config.toml
num_hidden_layers = 12
hidden_size = 384
num_attention_heads = 12
num_key_value_heads = 3
head_dim = 32
intermediate_size = 768
vocab_size = 8192
hidden_act = "swiglu"
norm = "rmsnorm"
norm_place = "pre"
norm_eps = 1e-05
positions = "rope"
rope_theta = 100000.0
rope_fraction = 1.0
qk_norm = false
attn_scale = 0.177
bias = "none"
tie_word_embeddings = false
parallel_block = false
init = "normal"
init_std_qkv = 0.0255
init_std_o = 0.0255
init_std_up = 0.0255
init_std_down = 0.0
optimizer = "soap_variant"
learning_rate = 0.00166
beta1 = 0.95
beta2 = 0.99
weight_decay = 0.0
lr_head = 0.00613
warmup_steps = 200
schedule = "wsd"
decay_fraction = 0.748
decay_shape = "pow"
final_lr_fraction = 0.05
batch_tokens = [32768, 65536]
max_seq_len = 2048
doc_mask = false
train_tokens = 381500000
max_steps = 8180
dataset = "wikipedia_en"
Each number is 128 + 24 x the weight over its row's rms, rounded and kept within 0 to 255. Layers, rows and columns count from 0. Numbers have three digits each. The size before them is the row's rms in percent of the matrix's.

# layer 2 attention query, 384x384, rms 0.108, rows 0-13,32-45,64-77,96-108, columns 96-191
071:082070126129119105145113175122156105085120120130167130123152113124083139096146174120120143127127122126148115158093142118122176078125144108140155115109120144179124136157119117147124118104107151162129157130141132135129130171113155113082134148134144129149086114118090126124156109091136109126
067:138140119135095080141141111072115113154154133139120111108144129100114165198143142137136141106074165107171101116103118114142102097134167171125113162107134126163130139085074144150140127163104170189146109169110140112140168158094171131113139100118136107084117113134112127110171089093122113096
061:139147110123117102118141112110144139143132152127143151132167081123127154154138125130157128106132141144143100152114143139117144093127167140127145101140155146094136143127096125170138155180133175124125099135144101099133135122115134116151110109138165164115125100108138172139145122158156097158
063:102113109165113124162112101127113092108178108145140144110084116125136196158101112138096072139133078136103157082193128102111112114131146181135144127153090135102110154118107104098086131117142117109123130121124110153115132140154135116151088114098124079150151117142097113144092133142113163162
067:145100117133122110126132115145140085143129098126106172145110085138123154173144109134094100148149117145112166144134133107112086115117143149097116121143110116166124158125136143094118120099164128118131125187114097126115136124156131108146080109148115121147125127106108116138157120130075097131
071:134135109100124120088125125164162130126122093110137126078135144155058145131096131097156162143168140118126160139131133149138140135156131146117149133120119126138122123051137192156113136138116116127126132147135151113118196113115159168150110112133143127139123095143146149161161109140145126117
070:124180120141144159088142113103117147107120146125120094138167170144174118135114125156138171129166141107131126107124150139119159147104107106085077105085163144113109130131102142111107130124128104107138076096140138123148102118105147161108125141125144164124118158139150132148114129151163187135
107:118081121140148129175128117149085136095118125131108128125067141172099098145119123129121104133136101154075149140106135112121104117175131128109130130137107145158088155184161085109157121140154075117100155126145133164133116152166141063178132098122112114164142160130121127126111100072101136136
091:167131114185153136124131150095130121101130142137178145112156075070132139159105180139127162147124151111094151153161138177133132145109159136093113116153165121111149154136125133195141144173140135112131127123130154095103110130115146156117148111098094148093129103109133143122152113115179150095
116:135149107121151136098154093116137126155134145140129098098126174131114132117149142106157155135103178118149110119144147143173100113120120149141158113108138131111112110119140163133155130151112129113164146119120100112133160138095150161090118147094170122096069173146135133143138133128141123098
110:142136170133121115108164101131119173143125106178104125143147160139143096092125135085179117111100158092162115091163102120174122125149119116117133129110083139114129084145135124130135095144153128120145100124107143121147148099124146152112132148130152125104121108172137165154121127172142104135
093:118167152141147150104135111135175147144109122146115131129119117144140161140104155109127138116169136097113133098149109139090100153146100169115126139139087114166150102114132146074105134131108181092104136117111107144180138102104142084123109131156138122100144112128164139109113124202113084123
109:122171112123140145118121155129197120167154156107116149117145115148147113142112121102100151120143118126117130073135117111147125151094166107105129122119124107150140114102114114168114187112146174107169106116126117090185130098096116126146140109134148164104156117108130147154148143165103107120
105:131147118129124092142103152154152124119132140110139146158124106111156157171120111127078099127139070141155150116141114120093121109077132127112159125107095117139142117163103155123131147126095143155163119114138132102139077079130132134152134102132105164136149138096134148138125135178114130133
071:128149184140145131071127145121157153131084140125180179134110061131122109117129145131127105115108133121154108136087120101119132150118139159152141124106065121191141131139111096124132106125125166093138139145145074124154142101137133094151127119155148130090125067135117177086131130144089112127
083:176142158096135153056101136122163110188109157109143146079102120134084142133124140097136151122128126136142124182113162149126119138082094149140117103113160113151165139209109113137153114126152155103113130112112131097151120140094112086124167134190135152079147116132122118133119124148155128134
094:123150170178102137163134134096164130142156145088068158165128168092133115136129196130132124125108164108133129126138093098150155115129121097132124127136132113124135133105117114136105134138126097111139113104134147103129120147113140121148188114115111156088136074122137125087127106135183128111
128:058124127137135150125156102146150129116133107104108133137084106113179099099144136116124146153066125134079127083115108106134129112199136053115133155125100091129121155103121113166129117110113133143156139151110124137133114118121125116147119138117172086167121111147136156131149128149170104111
131:127140098128135140147104141130107122106158091136106150099109172126138133115125126137100125158091144116117132122092132107151170103126137089116154193106104110167114146116155128122179127122114122153145098129118158137182147110094114092109112126159169150112109156117153153121105130114160127116
136:103100074141120138154121130159111114123116120147122119145114144112144112096150078144137105079104165123133120099120134106124097135121156094132115131113077142140070137143152161101120141103110117121139129108099139131156106081156153104097120157149151112116102167136105088095127122118103102130
133:107114196109153130136145149079129151131129167166150155136128136121136110122099125106163141093169133129120094141187141138119094139153120126129113093127118139087103089145106118133134145140186140116117133151109108108104140158132108142121142134148092108112131091137100123115154161181128124153
111:111108125130137148126111165135122119096124093161113132185117092117161098116133085144130104104156092143125115136112124123089182101166131138118156129088100137118141148127131068146135147146120082110109171160117132126131101159123091134177163136137165095157093149124115137158069124131166093116
111:108164123136138120097183139142118126155128149117141105113111140179102090101109154107175104157163138147117115110122077138111133156112148127166185093142074139115141119121163093107133136082139146085105133133157137138118127118122120129152138154119147100097138127135116135150176094116119125130
120:123158133093106114140125089122133110145150118142103098126118173152125109112133128135167144118129169145120128099181120123120164145105157134142126095144145137125147139132177162137111115111140154142146104149172151134137169107142111136136133114102185175137126121142149154172142192118179138130
121:106146156103135109124115152099154182120070134135122149143147114128133089105143097106118089145120116141084146099147199130084093165180102098120103131139103142108118146129110058162122124177138111124086154143148110133118157098133118153128123150100103154166126066151153159111157094100157167171
111:122142144135132141120127146061167140173109138121087113120118084123143112152096112138152138099143137111145128116129170125179065130109134130116091134168128121132126080095127116142154147144179133125119115122145129141136146125120144106148141084140124119090139117138094101089122146112124137163
132:133149156136143132127123135065185115135107117085098128119120114124096113156090125143129140135144114137120135184131141135136143172116143140144150108141208146141146111129132094177120116143138125094123121167145143098111150130140122144129152103180151146072132055138122148159145114104129132108
110:167131087084113171094118119153141143127169140115139109100139166107121122093104144091149129141124141125138116134138157123146133144130149129102161126090129123141072096148165180110119140153105159127183106070144104108150134132084145124107156129131169125162126146116153110139175175130148130082
064:112154149102142107108135154115116127142090119104081107126141148115135166150108123156152132095114110138072137148125073139113131117112098132123148125149134123126173102105138137132068113162132138113138103171151079115124118111155135112125144077158125130158080096143161125138153120129146100154
071:154104164101127138158116103148093137151097124124119144139159154089116115136114101137104148111134148103136146114146179127107119155121130170153100108113124145130163129146141130143105137124160151127136124132131099109141138123126150087138136130123149115165134090120136095105146136096141148149
073:078133121162145135096132120134146113100127140080139150139158126159128134120103095126113192142119107131093135145128111144137082173120101161117110120062101138165117117117134091103108115121135138135155124166174132104061129141144128119135133111136144143111066089126119108141185123147161122097
088:128136142128127096156143120123092152118127098149096111146105111127145123118150132153170111104112190106156143131066100087123082131142137096151167163154118129153140140095130099098150112146148098189140133157098106132159117125089125148140141115150072168103138140136109133148145134119105160125
110:152149116132100157125151132135115077116138120134125116102093122115112118129158093147146100101130113110163098086070138087137106113131130147104085144142114132114116131078137121103137136105103121131085105137114123159178130130119173129128126127118119166162091149162116103122116102106105128115
104:135109168152095073116144138143101139115064087100106135070130087154136085109104136094160103138100157131114110129132141094103117149168090088101137130118135129172152083200139123164174117125128125145070134148116126127129128126130124103092123137154143102072165090139125154139126120118154117153
122:108145114203147146135131120137148116119102162126148091143141127091134142125143113082140163124130115123091143152170110134131127172130161131164175097116126128125110115152138155114117119143098146102152121164106097120091161115111127161126166147096118122111112126123138098139155163137146096089
137:154144128146118142122107108148148122148141153117118112151119130111135139148125095133121161158128122134111129102083153146152133081157158159135121116106148138158156146089124105135148121111099141138131093159146132109171103153102171090182108115125113138168153125119161122126156144113112138098
132:118166157134132132158150141073173119134152142107119109122129120130100084148131174111123156118109145140142123119146093136151122133121186089109114102120149130168176089113103111163169140161161111110127112181102126098133134144123121152081143118123136128073134102130117127157154126120136116126
132:106154168106127142087136121106164128173125150145146105136141116150107137150142147077130185133122146137083132154137147137132146170143112107132119140115142126138107102151142169175105126171134130109131114140133109134132165104147128139109164163112126152116123093141203147165151145126127112117
119:088129159153141124135141080117099133121153150095092128125111106106114112100097095083161155114137110106165095139173140128128108097151111128115149141108137149109139088081170089113135120175157161160108133124104100089134116161107194114109175133150137128084131100146095103119138150133162154092
105:121154102114150173077121109143177100166128142116172130113130104105120150158106130125129148142166183112119122154141150156144142182090119160109117117182111116137137072108141188126109150133101179128153089091102145157127137113120145129111143144156119120137099129128126146133113139127113129119
137:102158124121125131125107091094140133129119143095102093111140150142123135126114112096120139118109153122108106113168110132169127115124128122099106095103121116131123116086128137102149164157143130125163052117108100119142159124080116144100143155125168140083131143118135162128167183182105142115
124:107076118098103078177137139134086113132112056135082146134087145113130112108173131157143097121136110127130143115164136119134091153118105147110102161125149140138092127156154151153140118134155088161093155124102130147085115136166106134133127142103127113129116117134093146071116128153126103156
091:136170174154143122124113121086110184069099176085136150121123116146129117101140149133117094121102062138102096143184149120139156133116111138170194090107152132094155153149142114125119102060151149125103131148111130098116158139151139144132145124130120139113135154139135147135127146145111126157
116:157137154127094116112127158050142131086126113061088165129151131128111140140148153151126126141122108132113141128175150094180196136127160147100112120163161148124124141135128108140130111103132085123107120154151143131129153120096120140149167100102109154130163096132099115138141115101161111133
106:157155181099130134144147119092173134146150145129040100128119134147128137132165129114153121125123135087164116114153155070137163149136107156128153156163136158120152117110123112136149127134095091109132089128142130132172135137117109145118119132084099137117148069149142147131158156155119103131
130:116112128148147139170153099162106106121122123145149064158119147103141114080155134140119126108146132125156116118077082101106098180145114120130160122166131139133110130120142162112138123058125106133099111179097140172114095114152124109146165153134120108117113170141099136145089125099077160132
135:153128142104112150114092156100148115108150121122130189126146104106102155141109160147106137142126153130118108158105141162143132082102109176104097104130154102108127132130101091123141141169116154134142134128084125090153132154089139105130117114133142152105098141108130123152112084107150135101
100:107098097114108140122144118123138096165108191098123085127106138122181147147165137138091145103112109148129105107123105084079117105107135080139175154130066118094121144111120163101147124089130157166153122095138091137134124138121127130094111073125105185124146205131140085125123117150138137120
115:112134113137177128117157128133085147110150136188117143119164129135147103097132111102182130088099137095115127109096185098135110131172133096150131125140112167151122107102133107100119108125155171106105109130151119108156161144136138148124141133110093075176067132157104088120140154154164128141
118:174147155140132154098138186091162120123110150109169132154139075108117126158130179118103147174125123126114104150145083161117120121083126166124146122103123112148158130150105109140107127143108136149140081101122146122116138126125093109142125124135112142118132125121170164155097110142121106112
107:168136111143140140114115136100091133062139150123156066167161184133105093116135105131160146112115161094164132159146148101130119136141132134151120085137110146118099105135131137162139137130159131120128132149146107159141158127156187122156124145105099073078125169148089079114149148121128133115
129:148133113154145128162131123100120177151144158107107100094085100144141137099122112132158121100124121119141136091162142131130128116133135089164123133197174150091163086087138163141122077117179138110119121154146123102081094130169112119126128126164151102113089108165123120130123159162119111151
103:129099153129137158143144152142129160178157117109104181092096097085087102105138130085126138180159095112120133139152185099105112092201103137113111176142103128140075123169104137128152089167150125111103113062134105154132138152111162129109114101086137125138108140131133140165136124179102118129
091:114133098115172122109130115117130126131069100111102126083098096117163147105080152186153126130116119118117166149085142155139097123081114152123184148150179113124127125143130074182136132160139130119158105156122140112091124137128103154157179108157174105124128114124106144117100092162160104132
120:124164175126101115114148091091195130156128150105121113123173141137101129153156104137139142122151109152126147140129157135146154138157132109135161157097172126148113101154141149210138115164099126109130127130151093127153149162130133124091147112109132169126103051134150169153178150110121150123
# layer 2 attention key, 96x384, rms 0.109, rows 0-12, columns 96-191
055:125162124179111120137140115125122063078121109120156101090052158151122170111104113094142124158148112149117157081132105150155122071151156128087139144118193104092135197122138131156121131141142119127107146111121140111139122126131129180147102164103139127128138135143181142103136067089142138104
063:108136147133127119146117137100123167116118152132092137112091132131135123101092148127099125115122098125095108136117113147157129097165114072094117130128122118109110103147156121134161118120146134154169122125157105112151166119111080174063145127139201104091099185153179138122126161157119149148
069:159141174066090084157103168117137119131119130081115154120126098128112112144101111132109122117132132152089147180130149139150130113127158136075110148141161124121171114164138141136172151166118180192094130152156119100179187113116096160101119102095143148086167136102154124121120144118117152144
079:155137124177119129090095132115176108166145171083121110114108102074131179145105143137125135122127116127128103109096172134116120158122112163107119160148159117142131150146122133125102097129141150167096137089142109134100106159128152159104115104150125126138133101126134119053123151121107131115
085:087123118152102123136102155141102108118156136165132124157153189108139076102158120127133100083136152135156171163138116124123083154079102142106198111127089123089066140129126157131121149094175119115099106153072136119121118141143189144110128185139122119096099173095143097119136097126119143116
102:138117163070165126161138116152101154101145118107147152144114108178090055132123121107167141144154117115129114162151111137135128084135127148143139123126164130144156108124099115143117124137139131117166141140135127065099105146097143107124118109182126133119111104117113152203127145164134154105
095:133104109136173107119139103123090144095043116147105101110161118105133097141125108132157160123090102118127126111093118131121111166132121116134094150093105146150130136152140114136132093082121116156133143104163096144091156100146101147159153078144149128175126120145141129135127104126161123130
104:150113107176141136088144145083199098145112128095112124106170082091118170160107126141101147123079118148093142123113098126118113121116119129086113128105137091149140167128127085137155126163124140124111155107172132153097155127118121151116112117090104170102160078107123143094123108081151116123
096:141135119139102098116113182124151124183089152133122151138131172132150143133130167129096125151145129151080161136176149127150139125076121100088121143166117160128155138089142142123148137136100109133105137135104168141125137117134113140126094167135129126085126165134137105111168089078130145117
111:114146139145085135122092128158147104145160141133146099081146128100091128133128151120072136139138118147151148176155169099127146139119135147105160128106124097129101159109109150117154189144152140100121145133137103112143141153155148101107112112123122150103148192063120093124152122139116131079
116:113075113157137161146109131124092126109110133108118142132146137122126097140122114125122138119098118118092096157100129159131136096146132155081113148171156156122104105075105098127123162163152084083123151115089126133120099177100142187137113135149091109176116114128139071094093140128152155106
112:144152117134089132106123109133127120137150142175174137155152110104119132093104158124153138132139142124188127106130170168154136119117122176103100088129087118109120147171131123112125131131126168114152113097137131119124145159077132089067170149139126144171112092127093174156161128179105129129
122:115191116127185160147137116095099129136143170135128148114166136092157111142156135107145140127083143127138095111142118143173091103115147150124127130116118106101151108112142098155158156109134160124121095134125127116163130128077090106092137096140123138109115180122168120132134169159136104118